Weights of a small transformer language model.
Size: width 256, MLP 512 SwiGLU, 17.2M parameters.
Architecture: LayerNorm before each block, rotary positions, normalized queries and keys.
Each number is 128 + 24 x the weight over its row's rms, rounded and kept within 0 to 255. Layers, rows and columns count from 0. Numbers have three digits each. The size before them is the row's rms in percent of the matrix's.

# layer 17 attention query, 256x256, rms 0.151, rows 192-255, columns 0-127
089:129128125073111127121131141127112132150156132168138154109130109140107137117118149122104127160132139118120140124122099131146133145141108097142152146193129165137073115140119105102167122103143165148082142169157138137185082144157150102128099157125116091138175121102144119179078121097130076128123111154098126121080081100122133168130097157137124153122136108107079143160129126081161144176136
078:138160135130121139131125122132142126139084115117132128143097122162110111141146139092133151135142134099136115147103115115138114097107129101147155138091120121164140126120097103129123068187085131152128158131111122133132124122120135114124177137108116100103143093107105133084103145121089122093095132142098104118100168076154126149146135195150115105136138134129105119163151120134180125137076
084:105079113151125110124120132109071123073202090129115103068130148130116160111136134172142153156143139118101151109131138146134129105145148164138124125166107163108114124138128142089120141135084148081123145124133115135117135134140117147144133090135134143178095100152174158141165119100120085172139157107147131145113125144108139146144173123089126173117187111103160114130133145135114104109225
084:122165095137085158117140141125164152142081111130132132135115137117152080152144119153111148122109096122128099175144147100130129149119102137108146140125167127117101153125140117129125083130164140149129153119128129136109094177135119133152145132104158169162095108136100127109141120091115134108101103115126033127145155143193126120111091172158130118156157133113174127156123117158095133125103
101:155106102158085131132090137086131159172159113091123105159090150092131140095113124148142181157112142133151135185131139125170124092126112141143089135118137124118151096109094151163110162114127155123115154143111134141138122113158127122136147097134117074129107111109142121141130152121129171113134111128103128159140143109165142073109087169135137099133108126108187110095145145146112103128106
062:103097148156158117156083154117096169118120127119120138085117168102145124102096153116122179144095119139142150108133109118150130103135131141114156131178142138066133116149140105142101165123134131130130163141120129118132104117130151134115103182111110126132109087146155107128157098139124124138111154129116134156125088127093129121165097133074125133126160108113130125074130165121175123127163
106:170149090105130151134147097148075136156078158135096160150124131143099162125120129111076162151135143124122074119106151143124131139147111143114148131144092159098125147126138117137113113143093130158136084123135148137097118130137083131098163156147098116157154141162149151154150122153129120109136095135136135117115121140101132126102087131106097135120145157099142153157160115175146158144169
107:167127109150099130088104161147108146160080158114125117154079116116113188141153115149165102164104135109147119128134139148150156099108124099134137107092103175129090122146133131125078157163097154132156119157121127121123159130122106165116127158123119142134127107107152154108121112121155135131127087176158162109106152152124133134129189125139108138115131100108162159156164079128151106146103
104:089149176142159127140137121127164134153130101161137136123136152094130144137113113145125125157148117135122129120091144127124066102152112139138115153205157123109113092159118081114128123115124128113158127143149154122162092153138115086134145108171083090113126143101158143124158096142128135117122128154125100141080159113099129115154151121146148119124108100083114121085075161143135110118114
097:124098135143115113131135105156183146151127127151124166109116144120137081135136118116134172123135126151083146115101132121099123156165099127150125139140163108121157120176107112115130072124136115135119122143122129109099159096122103112139145198131132102127136154134121116127113127112114153112135151091139141116131135101156133110112087104177099122114140149127088131131153133133137136104163
109:106126112093153100125107105125138167137091104161088101121136095134162127109140156146093105143177134109141115093163162114118127131108113138132165152122145111143122119104139117160130170126111110116141162153162113067125109108077132142100133156124120141123127139178112137165124131166144106148131130123135167124110135118108106161085137114223178153096120146107123154138128118143105115127110
106:088150136152123160133148122124137149134102116123077124178087108128154100134120115141187116129127104147101166148110102093077146115145157105105137132086112138139092119111134151151142106131153155175154094101165139125144173113102161132131133103126164106144150116124140127167153151079134149066145157119181122095142138147142128120148167180163118097108112131105152127147118153152148113129142
106:164116179173147165105118124098134147142110123140104142108142104107108151148128137173126163119171158083187141110131119131118133078147089133151173141111155129129072094134121118133115146130122091149115148117164126118123108124147140106155135161187110175110088115148139153120132114081119105123107079137150108126136117122144123114159103120121142115148130160096119111150155107119148151147100
116:127170142117123149097071107157118164139132113151137153131140138127107110113134070101102160148116103104174114107088154071156143112140098122136096108179153125119150168112138106106151131113112112114158099128111145126136091116113148127124099062126106160109123115158114114130099129097183141135128182119120105134140128147157119127153076192142108141152141112120135112117118168158135117133125
113:125166132118109136132134155124113151132126145110135141141066108157095119121148184130141117107120116111125104116116083126084176151110104111127140130112123123145152120156159140129119133119118140124141123125133163127153148096140136117139150119174165156122101101114147128095147128140118105121101094186106123144145098122151103132111139130108113149123118102081140109119106127113134172127137
100:145136131147134120165125133137145091117136143145093151164145099078087118167121120151094095123156161148157121139119112132119125157153113132107150117171118107127121117085153114157122126139094146151141130125117133172149110135145099112112126167163115121114150090128105109091101120132158151099130143105104102139163160115132146151135125112165111109102126117111165105094130133166120142159132
099:123083132109091114102108147131114158156177111150100145102140157128122150095112099127131124136131146132129127095116144148122127143135137159117111131198073191123131104116078107123137171149112124146125131123134106131105126122129131119166086118153174122144145108200149167159168125127126103138174187099140175149110143113129134106085138109094125168126107133143130117110141187140168158121163
082:156109147108130147136116113150136166120143112168134117091131114098125144088118086128082158159143124141116129129145134149171132103104161129116143078128127136104117119082124164129152112105155154159058098156166128154137090121129156119141135123150118143158151139148157150162127135154126074135169144147155150139104137150134113119125128119113160151128091111106091175116153151198164134125130
087:115099143130125130096087145108148122138143133136112124155147134113116156129122151093145118146103138122144148154096091132134102085135142107117170077126107119156120109182121084150144116150083095169149148117119102139158088103118102154113091113139114121108158102151116101112148161162131134097127116104140155122072120142136116131150137157130123113148126118114093099102128109152124124145117
096:167088146158113134119113102158141133137089117151128126152075160106122120124145125132102087145108127139107142117104181136148104121120161148111142126133177152136137143103126144125098106145121145153116121095154115148145111139116148090144120145190159119130142081114115136140131164123145145150119092125129118112153124149141110115137151149170179126125127097154124108115133085169094033131126
086:147175132164116161120169096178105096147087154127118106132109166115151122109115120114117154136191124120134127143159150132130103155104126167136159133172172139139116103139162108088114116129147149155125139137111144120156115199138167111111135129166120119126150148124158136157094134105115148138097095144115136077117156120123101125124154156138131096082140107119133120168115114127133111099074
072:120105143130146104140101152144120145142206193101117115103169180108185144090111104119176136145126148159137130128154120128126133141137130139082127110210115162130115101175131097123145192129136102113172152130110127145138094135142154151145088137127106127103122117157173086145114140109129106133157131104136132134107180123101117116113105165150152159133150102126141114137149153118133155072109
108:108131122136132113187158124090139094114110148132164118143114118093116120159123113108149151127169091125176171101129089128116107130133112153150125087102148071135154157110077139173171126115160131127126131122123128103132123132145106122144097110167141106129145130120103131104117075136181102121129165140124095150098143113142139139138096096123128092113118097154092163134117112117120157141170
112:102125112135138106141109110097122111167131145118124110151146147164100133120120067127137130120124139140155139095124123172107106142076130126139096126148113131126139147136129138093134118090116155183177119104110123141149140128129122119101123075096172137123110152116140150123179149092132134114152167123128101111147166147158081082148089139133156126111104141113143102113092161134155115112151
106:156114108150128111156167113076088104104119160143159138118127140115133133098174175158125112153163104105115135173083112105130093125099107128123111149084114095138164135095145190120122127120104131124143136131128143144136153105172106149127151184095150119167060125117128115115155126108168110114096140158149121142120115149124144162161126154139133105150115147109191119100111098122147116142127
111:151097137114139163138146115082101113108101128127121084170105147158158112144147134112129170157149108127176158125138078149117177126177078098114135044104105079120115128120143115110132153126152137110149110123088146118162162115100134136136165112114130159159120117086091098133142121154111123142163110148104163133141147135158119151145164138121148152097153128150124166114167129105148105121095
108:080130096113157153097075102110135122119155097135124137136135102085170145129110150135111156164150111135115133075125151135100131143125121162126104152156107144129128134122141134124147106130131141120152131105132070132099149124114148144159099091124117123139156169178141144127118142115146148124141125119167142121124125100083114153146121137133139108123143122155125135147153119151108111126112
098:140153162121146128121134110167111110104154111109124135106167139107168117105105139168123160104084134110180176141111158146109159150132154136095132134093090131115118119124089138072082145095118155153120103123107140082123143140128161159143087065113111178119065133092107135171117110157114136163123140162127095113126143170128101130127143107150139158148118149093101148137150134134140152159131
116:156140156144118124152160103128109121119132125146143061116094130119179136139103106109108142179140139059131096060113116142121166123097129131114152147078105129123123135103124116147138102131145135087084156113161129146167125120149118135116121162127094182150110143070106168125153130135132082150144113129122138107135133128093123138109139100138134117097110175115190108180113108167099128136143
116:147128129172113155134113145077105159122112137126103157143146139115183151149161128132138135145151112130171132119128067143117149118108132120111137144067115145163143149141108146137123127168080086125109138138130155142148105128122167135115117144100143129144129060115130129094139190116117166127115179152131123171121137099121131143136138144140171127164148136118148145152124123138170106171134
109:083136107131114124149164109139093158100156157111141142107139093126098124103087120118160109128165148130134119097137083142146159107138123163118110125089091110159104123122111136127125154113102172083153105119138123120113126130153078147090093181141109123116159131146119148119115076135130158083144133121149153155120143080113119122144152116096163127127178095153130117144192157135083144139104
108:066134101084071141142143120109128105150103124175131131115149140132158130127136116155132096128091119112107150135119083117127108127144114093131121123126108118156162133129115146163087095112155181189115161170169123142116142162118107153127109131091101135132122162112103175118141124087109090140146138076113173131085164112140107153129133117124149169086136116134127168093119135130148155122126
088:094129164138122098153060145130122122107140136138141109161117143141130116127126157096122105147137137117157153099117134170156127137101135140141085157146113147128145066108149158145143133142154111165122129171154095136147165100183101172150131062171090151101142107165102137123118146091181141085123142091173113125135123108107144132111134102129139188168117146131126152145121146120145164163079
070:127149166132107138162122150133141122152115122143101078142121169124159133107090119153108169177148126089090110159142140136163084132104119138134168177144106128160087106101149137144138113145144148135117130122150158128142135142140137117129154128150107124124142133132101117110106104141107145155074099118135116093138139149136111123124105132143169092077065151102125152150139064157150117124110
078:143148143136133093125092138121116124125101131140139100104168091135124114141128172112128137118098153152165193132130123133132142100137113123107117129135120132087172043152128144140148133125111126131161090142106108119124100119159140132164119137137141111150136138080105124122137123076135122129127166167110096153153088128081117116134106122087124095143145101154125145157077134159075150118123
080:061121132075119145094155109080129130135117146124143169162108146128130121142114100145100126131184084141099124169139090150084106125129149082169143122129136131122102130132150111116105195119141144072153111144164137139140144116091091087125126128118134096168122103127133148158124125103118093135107114160105141131143122137128115202160086150133135106118094128128109110165094137174137093158166
105:082158118172177120118163125110140093150100082089121138149153123140190099120146155105149123134124145146193126111110130112116131148136132105129149116130131086138089156143188148128176106116103149113132113103144078140125086111120155127105110115096172107159140114180138129131114132099121133150152097097180124150152136149140137161137137160150157129133093100155150134114118146135141147121103
069:093109146125169079119107123138127101149090129102161157102159155148128132164161162151123130131126176134159106118110123128140134116127142104080109082108127126121120129164141141132170094135119120153141120147118097111149111136137160139143132128083129134163119102175152120138166143144150142112132134123115132145121107144110154120132194145063095151156119130111122139113134112140160159136135
108:133131097125194102087133178168155114141118110108139131085130118062144140122145159147101115107132107099107119163109128149105149117102170119125134129107119107168116123142132111136144128142152127154096119117125161128159128159146074089128122118111146080131140168096105172120168121147116155141112101132160118113154088111136110123097146125156120124169130124131071096146114131146137148140104
114:104156160104122142097173154143102097108132158124117131096115136169111126136124138112168143110161122112142126112105107121093098136108097098107110103103127152140140149133128119135133167123137162158128154164120048097114128179153144107095120177123077118133121122097095093105161171113125143141132155124096107125123119134120127145137148102084138121138161128079120173140160163122122139147129
101:131134114101104098096126114159132132105109149106149157095110121112094169129114156143130130127143118128151152113121115129085117154125131120107115142133102111167140161078074125104106116143135112146121103134121162082151103111138155118095123134097132119136110153145188126138141124151133089130189209120189145151150096131092141136106119136116063156100124105144127131170113124132119152086126
105:114130144120102158101145144133151119116129129127128139118155081171137134164127166107139163113141143112125116168142146142124091169188132159139131162114124147095089146154146121143117112113140081133091143114145140137129088113094156198098098085086142115130103113152117136114077105105166124139134074135106126096122136120113155101125114127121097113157111109142110115149109112121063120150104
108:146145112136114141168125153086123137161149155135101156178144165142138122124108133135110144117072137131103113104117117088107114125173146117193137112126114141100128177133131150162136115142153117167151089157122111176122164110130129110094154082096146135103114127150141135158140158130149102101149114151162135117110163170154078153128118140120104145114080125159114157120096072152091100120103
119:149126121120091130139112162167118133110123138158118110169132082088143073109136143123123130146090121122114126130156104131115147118149112125098126143141147087124127122146119095137146127168118157123123145111097120143184098120103140130115123141058143128160095133148112109121151166122091105141141155149122160145129106102120089140150174125089173098147144120129162133181110160169090109122131
094:161119142114116149107133120158111155123150128151150082139114157111119155124153112139111109158123117109114110075119105150191166135117133142094114128111140103107142148119115123166139106128096160131122159161135131082141094103119111109092129120131156102161152102144157135178145123151076113151169141122146144103126136141124171132151140165107130128137129130093112123130100179136137129107138
108:071104098102122126147110151116145132123123117128165145145136133161115108119116178108151101087116135147133108135159133159183068130099127160117113132137128171128120115129129130129156119151147093148132136121131145113141103134120124152140177160137144124154090113137125112105089130134131144153158150120141103158132117142120141097100119125187135113094130131156106136101117152097083114119136
124:107144142146139125130147116123056127132139097155125132115144105125142107136139162101084169152160115146177116107122111137123149146140140122130128125119102192122101128115115099138123133130110122117102144142149103083151154126130156144158148163128142166146155133125117135136168109089132134113149149149138149136076116121114171187130129149150144127153140164145167172107189161127146153126145
094:128136124133133110127125107112138134171118113122101151056126131142112143117169082146140082147160145088140102154197085134169118135117116134131126121125130129198102110120128122165142110122141122163094114121160119122144117121103154176094150104107094119113117102100100141099131097125122133113078130110138117153146129123121116110125156168088130124156129093156119131147143136112150104162131
084:156113076177131120096109114109133122081118103131123143175174113122118147132156149096148084111141132168160128100140140159136146124123176127116098075107145139098119136147148124128131126142140086110152105109097112103117128138158112145119126145098126147137100127113156125135144132110131148129122160143099117151155134121072136107092102104130110124160146145134142084126114138118077149126118
084:141126155139144085099076136095111148123115165151173121136184102104097157122092159113137120149142134112130148134100148123103151192168155146134134125078098090141124116136146119162148099126102110145163108163125125158164120148141123147124082108136134122157110139081118142190128105128174150085126150171142146076093126124102131155106160117164142123114117162122159112142125137109121144148133
074:142150131141156078108124107134080144115119130096139119099186088095127159129124110094148124135124158113141129106123129110164110119129172170122133108102134141125079136148169153112112118180109146127152148146085107131082100113130137159111088102144095098065141170129150148140148173081132140142167148127176125134140170133140126139111087141142154118098093174127170130098134137126120131073155
092:177158174114111089123135139128104095135180095144148137114114104148184144124158100105132155138093096106111146117144134124123140141110132085101123179101097132135127138131105144118152140077106145122108100149160140138126158157140139133104147136089107134137206152121134150124118103151150069138151112159114113143097139140078160125100118116142129130142130142144102105134122122133139067104167
081:110119186126149168117141146116143113163147110160146124145141133134169136136093097110143127138103122143102123177136133118146152108135136099106105154113111138126123146087144158121109102107132136078143127115179100165137147147109103088067188101090080146124141135142112117112109135145138124158134145127086101131105105133120158144146088092168168143120123142140111156155137120155152079122121
073:112104135133131131104123093109122138141110144124118130147160120106075162120129156108145114114117136181200170138106115137118151116147153102077141094136103155094142149140145148163140123151130101147156140089141103112087117091142129123118113078091134126131077109152139148134169137111125146152150149138125113144133087153138166153124134125090139155151138153123125111133103161147145146167077
110:123135138138126159121106122141160129081164149119142092120095136161128150120144136122151176127128160145137169161097127122123111151102116117144132131142187128141119171097159157100117126186157092088138148121097156144098142155130133150159119123158128143138078143112100139093147137127102144088124124126148134114134129160125180060119131195120120128145106129115102079115117144152116164178163
120:136106133134156102133128118137116116110153151130159091145152148165165152092112132143130075146185142127147139139108122095142118140122102110102092130189072134099153141135120170150100101109119151093125106077167157135112107119177165139096127103119157155123132158157148122091120135121141176138085108160132126147167097128119098139116160141109080097134113149137148116115103083135135154066136
109:150117149095095097191146168123128102125126113143174124178107138129112105116083103113137135122125116128109142070134119144166142112110098139150151104077144142130130148128137133119164140120110199152105139109145147181158110121142128156130133130137136100096121135134135146120174130073103121169117093110116145101065142169119128122144148118126128137123127134138082125080136141151116141140174
111:124148104148128137096136153141132166094131163093126132120126155132138117148164110125162166134089113090115099116117063092116145141119132135146090102100143124121126130149137160126136117129159131112131132124153097167109120098147190083177150174070141150111128095075128150141135143146120099104109102142145099130114088112128139144123167114156145138100144110159138156130139138125125125166150
110:147138127088158144157131151111137119126125145099139143129091130161141134092153112121088171140111100140086123103116106118104130123122105153135171141132124157147134104112101118063151137139122114115170152155140107108176106178138096110114105074140137126122144106132151119141169112103130116142139096094112156144092097114174107169114102120136140119155114157176104171099097113133184153159166
108:143142125152157158136161168099153117146164149114103086127068109116142129120130109129151174136079147109137102099182127168113157129126139122150132148103066099143092105137120152132099164112092161096165109131097139123129115102153149120130124168098118167163153110113146152133110125069124138102082114154102131136121170082107122135111137135122108090099128154116120120089159115138135137112124
118:119119106178098121115146146130118145117093132108141112144102152119134139159122161120059119130131132079171110126134104126104157118122108133105137120075137127161128138143115137114086104123103107127092151119127150164109162160114146124130151145132107135124147082135127148085142162127124163112165141136103121149141121087135162148124166166092113106146124181116131132132158118138087120160127
125:115098151134165128144158150092113113150132128133112081153126156115141133101145143123133163159113126093116137131086103097106138159135137162159187123059073119147121156131104152119132122125116121122176135139122139117104139114123138106125123148120122143122107156097131109161126162085174108129067126140147128108151108099082118113136128091161124120168130109086170176151153160104119146132150
112:159166147131086107177131130120144136114126129082169148142088144116154142194099139168148111115154156144115105134143125142136148126145131124157121144096112149155101125119118154109129116134158150141141125138127115124122165134134121090079155125138119190136098146135124112112129122105126147155087103119121133151109100132173138149111148118155175155137100099140116129121139154109148128104118
103:135143085108158146133114108144117112173133142139131126115173142108107102125169130120120097096130116093142134141143170171149122146109101130097106121155185102132108116111114125132170100114123104137135118135084134134086109171166168141104121150079116101108106129181157072100146130156147156109115085155169136157117103099104148147175094131169123105157134104132107098119110148121106104092121
# layer 17 attention key, 128x256, rms 0.148, rows 96-127, columns 0-127
102:123137111154103186168132127129173111134096148078117111155116090123100081129124127149130111148120147096092129152117114094125102105138133110144135134103131122152126141144117130104114123124125161090105116114110179110122142158107105088069151121140128166113135156112112132099096141146119098106098050105144139118145159178138114142105102116154128107130138136117163135154073099114145104146086
090:088132090133098111094151115151167124137125120093096136144079156135141155059089145119124115104126121156110126147126131107168080123144141115131148136201127123151141130110103167124127109108164172100051142139153144150136112182126104107104133074136121102148153125125128163125112101098116089140131099118123156118145139150140148109140118180139140100146098101099158147103100133125159112096094
099:134153106145159142132133157116072128092147148099159075102166145107135116120100123129151154112102130222175107070141141105142151119123139093115138099121117117134112124134175155165124108131118114212166124089151095148130103122143158134124131141138112125104102155099131109097147161136127150130155143125095122140106110131160112137123155110092097128151116146095116119126174170129119114144166
083:153153125156141134163125100137165104141120146123122097126120119144094119093097106116142130110138088153094122145144147127113099109138130131148132119100132133130122156065123107086137138116155131086083126127142134149123093190130095067102126098102122122100176144142165146097132088166147115135106112136106106121151163105134118143152101152150110128103091150171108090146121148140131140118115
100:108126110109103175106165119136156107129108129124096112129133103139174148084134193138157105121172128140109122151125141123113133125118150144124167139182161109123117182107148153129090138126105099116119111136140195123132140140138152078089166128106129097096136123154140141112094114141100055118170129104176122154110138114106105115141104152124109105129089168126143139068096119155148104136106
094:127092109148144113107127116122071108121141172130157108110157135112132099173126140143084152122100133151146108096141135133135168124128131121101147111095114139093100084114170124150137158114128102130169104099098130129146112139169164137156137152148127140155098119097152134140143120151134190116123147131102126136100135126126140105155164120070114119166143142114124124115135186141127148117182
103:101166167120123140135106101122170119120145107119139153075120130120162143112140168145135127104124126119068116129121119124070125137106118134134143119117100114176121134119118149165137122111119092132113116078103156127147105084109172136154116171104158158086141118080141154128115112146102082163138108142149079124126121119110132140112138124151120152128116144136114095137113100081127163112157
104:107166147102135080142116097138146147159185143143127108144080102102139152136127140126121121113094106155138102133150105147116122107130115138162122111097189079106123139131109103124168137119131134137127139126144132141117130092117168094154124157148095107172175111143108123102111166131085139091119124135122130104127162108165100112101124167130066128148162118088138126118111143130149121146161
099:176149105097116106128126104162137114127143100144144180104133100147154109113121134110155129128135100095127103120174118157150163157112121148130153099104107130161106168119135135121103145182123103155110136136066111106137090162108121126154112125183105120123113107137136159170129163077069104147069131116148168136108137109104137108128118086130112112120139138139100124135152096129134138102129
094:139137134169121124147098084166086104139125103132121124121112091095109151142172136097135117187084185167123166138137093129140135161171139170131118161114117154114120093141141114111103157093099119127165138147125107084162115135121138143134124113122114140133107165150158117088125122138162116112126122131145131147148174132183124103161137148121116118091158126127131123121120138132129130142128
114:120122115124160166135104108146094077105117097109130152117199127123123122136119170161160125098132122077067144164099100140096106136120132164112117179166118107172097099161113156145170138174152140119096156129136140164156088125150104135125132139105099151116107135143111145127110112148095095116120136155113155135172115099153136176131168130142112136103144100099143124133087149129123135085072
095:185124115119149159103135130114115123148123106135119104093107127107085118136154112105104133116140124139129126157147067145129130097148146112118139149126170106125152125143113127132120119132094083120139136123074132093175120135166099164144128134144165158116139138128120123106138114185127129145140129097140153144133111132153147147098092143109129078134109175124121129074120108109174156085145
100:131143106144094130105141104129142102107174103148123149101081139150120164119087127148111100125125115113077138145151146175134122148139152154179146091125110149147126078109139108157134135116155133088133149117089116105150125126155152164125124137118095115112128126179115097126141166185115150133147111115112176160133134146112129163136117131179167151085120133143147132146131093136129118098110
110:097154098126204113128129152113141126113129120170113118046127127094133090144160133106099124115159116108119106119146102135190115142160155122126123089160108118143142074077111119148135134125105093097079132137148121105159168116078112152138160151103185074131133128140172165137156103139083129101102105125106147162152129143153106106109135121125140115128121117142154139129123114120133131143087
109:126137152175144137140146126155110107156115187135148110142149140073196145142112115139165158138138143137112102155116138131135140133168097090125118136104146092132118133098127131108112111119110190125127156111119101127125127134100125137128116209097141126097149121127108105105101135125131115150160047110144121120139157131139116153158154105099164130146114135101108140148161125100108105135177
101:158149133146149116109138129128093127138106094147059141114113179137131118121133097104151086133086133135126149139121167103144110093155119110116107181167156099157107111127096150106152125144139133119104168126134168136107136112089167152158149129109109115116105092144135101134144122125113148109106127172148121170128163150096129158053123141121132093123126144116152093142070134097182111063133
097:135136103174148150105122118125070125110133129176180123118123143103150129173140124093161150139147116152138100139145133138153177157129132120063098103086096081089088118153145137111101110122143068161188091101149067098118111106148111132147104152093144138134108117095116133114145139102123142112154133121115123143125115115090122158128153132140110146110154125111122139117146124144065119178177
089:136129177121127143150142145125107142153156116136104139088137083104136164151146131107164153130104131104131114149128083154135132117103172100134154127134152133142174158137134148144146117100088126095109111097123109155136120122117124167072112168132125103099140083128118131092136081114168181135136153131108090157132100144180145103142106135125167096106155131105094108130132086115114085118114
080:124140141118113147135120158112129105124119114115114148075135141127131098110120127108115168159119155142126161135117121140144114168141142151143087109133088126158124115107118128125090119150113161096118118085161095141120156144095185144136093175122115100140146126118147151169128095138181064157150156077118087154113101143135126103136116166134149132142163162104113154128109131111094110138146
105:126127080104118146113144124119124121146158162146138115143144120114137140125114087121120127117110133138112119120123123141156174143101141146104147138121109101128103157126113133102087139130125147127131112127143116144165084141094135179156173122110135112119086123084161117151093153154109077125111159157123135136111139128093072150146094210104127177147150104121117135127112129170143169169171
106:149139094148118115125138100101139108143103104135092156127128122149150092126128176136168096124150150118090137119139169118094134164119111113126130140095142121106091135120097150155127059130068147135081160150157141158142135148152166095150088120109142133153178131080138132134071122137150139095108117080139133090142121129112111132136103139130120134144103137133116124158123150160091128133063
093:151124073108138157134124098135129138125157123109106146152165135095103126153136126121161115122147120103176125119149103093125127139099106099115098086086112143169128159120121126127134070108092145135095177136105104143165119130120128172133115085104168140171135121137106138131080143116089165107101167122108141110154136154155148149145123107163085122155168148150150088196134109085115108124084
100:128137167126123137101109148144153134143097141153163120131122120089155093113137122105116129127141165140110098146120117116143132117092093137127134140171134163115117103179168132126131121128150121072144167098100136140127113097159126138131158147104113143113147139097128134137127113121121132136124123127101114112106123107099125101109163064126142143128147101169134087150138114144149096170149
104:102099129088112102127135136126130130122134134176170142136091162162126116139139112114146164100098125102129115155113127135132146154110148154095138109142149100140137103125138131167162140147143112103082130117138088125107141110133119114125136114102154123116144141109111146129095147142106153175142079117137141121202157104140122104107131072132152132119137129127148086107141148129098115136118
102:146144154105124090126140117156178131131121112102165141152088154114099144118166114081121132141127123114144115158094149086101115125152085126167152143112097145156115109140155107149117142130103152125161103130123106143131112101133119147152117150160125165133153191112156147128137120146123140129122089152111142085077102125124101081141154140065108141124121125131133125085152138124130151096131
098:112182097147111081137130114109113142142155103111153115100141149156161117121166109143125096165066116155147100109087118109120125149161119119129086124128102133110115141122118089157082156174125107155163143121118147136162134113141077093153163084141118156105092134172111135144136143066153125086101173193128126111094120104142162139120159151168136147094166108113154132137106118110119163126172
098:102147088142106096155119167073155145118132117077114123094144116133154100135144142159159119107132109111120138141155146143108080091129173117128143144133119146124127100115158098180115102179153142124137126116185145158137137088109105117117156148139141130109122178140123145139122150150126152136116179118126121139114109117188085125123094147155148113123121147129108096086094095131123123112088
103:174140132119169127190119140089113138083088113107125135139068155144124118126130144120124117118115111148136133125111125111147128128142138113151128070118176085143163102131135145169143117135127121100130119121149077109148138141134106085117144126141157125118136122169119080109156148174125168118076108149139143107170118119142120133149104150135092142140097096142170097133101126114110062108147
094:107146135120100157169099126151125147121105159116127111105126120105090131129136092145125138123161184113161133115135146121133121129149185144186125106109104123111111137110152147136122146178175133109125115140097132167097090101133100125172160109185147100134169107063142118128130151089092158155130146140124123167169149100194115108111138161102118140140103096165105136113125137126169144128147
111:136105111146105132117120105146096170093101128095133093152113104118146142150136109136128078137116099114149128167154113164116151105086127150130144073112081147150127111123091146132160161129101152113122097138157155135136156119103134079144138095110121100104107115130194107146110171109131123157135066123173132126138110096115167104131099107121104101164150127115142147130120131129128137115179
116:131101160155144124147109084129120156110125128134118150116150145164126129164110136122118087125126101131165141110138124112107132171135130080099102163127082071103105141127104109101129158110118137090115133107108102114127149135141132130090113126119084138137156099122125119125110162149120111111120113123152072119163174132127110093126122154136072137113133134119152092119146109076106129154140
111:116107114117171115109121119109130105126102137161092160101102114149110126101118103109123142100166094143079066102134157145150103159075129132138156125096081112124088124146143171138087102138176094113114107104115158092160148086112150140105137129127148142118129095148128114110132119140140083105147165134119116168126116176128141169127158133106101109105146127083102153134122162111144081144107
# layer 17 attention value, 128x256, rms 0.149, rows 96-100, columns 0-127
090:151127070145156141136106163114129184153157112128155182158141151109101120128144120136153160067128144146141102156106106171115135157111133135096117105138117154149127102159119114110126114079096120114161105142123172127129117108140156102171121155092120106141103124136129126099100119150118118093124105139100129101099171156142144117097150138116120118139098131136131107106103120156120139148120
093:138149102129133120137148103120096152166110129150113163093152149137077149127144132120158091144152152151124136119131101116128148116145126138143123112145154149065147091094129099110103096115074157159150132115098100142149086126122130143169116141121169134143166146126115102141116145189150124153119148107090140118133106111095137123079156161082147104134114151096128116144130146137105135088131
098:127161140147150113126114135132139133145142114142136134118110098130162122138114155146150109125103148150129164107130103089148098119133118125134124174115127157105098071162117093131132115119114148094125109123130128167150138114132140102098161125115080112110138063093119144106141148134165140147145120121098102132121105142128107086155151164144167119129133084126143131147146067134124134135109
099:147152087155148124144099134107103136095124113118148135171088127084139149144108160160159132176113111075131121115151140104123137119121182114084149153096153112162143120126164113096062100128101112143131125104143100121101132119099131141153104099137111116126147122147152162096148156130148129138110076086169151117150076089126167115128147130122140139108127151125156166138142117143110117124127
094:127095158080159137134129146139049130146137153138116120121152114132115095131141133116135113110125144139089131132131125106117119117118145156135146127150118156120132117145107119144142137127173095087152118130161090113140148167124106116142136112113138098120109146144159118160163130127138102118130124118143166127136194120067111136114113124124120164111180128119119150078134125130148141107139
# layer 17 attention output (transposed), 256x256, rms 0.273, rows 192-195,224-227, columns 0-127
093:088116109082122106151131183114116131132138154126172119140122158122127121143110120090127118153142149109105137142114129111149133098110096111150151116127148119126144137166074115149109108114133171110113110139124093106109116127101104165128134103095090116142116136127177131176167183127129140125111143095127114125127189144171119106089147161123127138084135076078158122124123078124136133139132
100:103105087125153112155099110133114103101123164068117096100131145116143128124131112121157109126112120161161093149159121107065107136167126107106116125157170131085140147157150083109138110144129101123115142116171128125140170168068105148175156080120112146124126090127127150168132124107150118174150148127130143143149091138135144145131086140094138133167128111124123113112153129144109099128161
100:111118121157140130144130143121136148077118144130139102148117147100113133117078110099130145096150157105119123188094177140142113098132126117068124148135121145153147092168127108110185125126142127143112158122153133131113126113124105112143077103100123122098153175134159116133125120118124113113078099143080135135150130159108159144127141108133114128109079133116086129118099152138123126121119
110:141133127090113143152154111159156119098114154120140079113134131131093082144127097100080158114134133115139136120134149116148153131186118110109122135126136131102098138114090113129161090168113114135111138152155138139110142163105155128118132079134110147128129129124123130123183144146112148142150154125146117115144149117140127140120130079149098119117094164107116052079144107151127122166201
096:151089150134143149145111080149104085141143096094077085102117105190147142165120133123124140149110110157126127121139131123103124161122167180142136135110157094101152120063153138117141147128156099116132130161116160148127125138181137120110118109168117167117133110083071130124106123148134144123124093159152113150178131093104134140100130126143108122139121180119128136166122124127115133119066
093:166102132102109153144148098133136187160124099114129119160138113136131143122111153131137151145111128137095131130111117134162138091132166152128158102162098136181115148102125173108127193162105129094147144151096135082133121092161170136099119183138134135093092136074158144104148107112110133054157115155124135153090129133126130139101159067161125146152117133142152127109120106056148153139169
091:117135125121091125135103089095136094160158132123136158167144128126118118102152119155082127131107074133149128099131121147157165144152124122178158112143141089107119189078146103121123155095119127111142136126104093125107112160118103146145123140153143135126146138147143107142114141120100150121170144140159151117120140118121119148139111151120131132139149114082178124125141177086162151119111
093:136125142150116139087098122107101138153109129155121172138152124103156136109097102138139085089153104153120145161154116135122096144129116132102116072127123133149148099116109124170130148120112149140129145095122125094179085097176140129154143178115163103109110165125128090096113101134197122097168144119101098153118131129127121114154097156112162146111161129155152157178126151062098100139106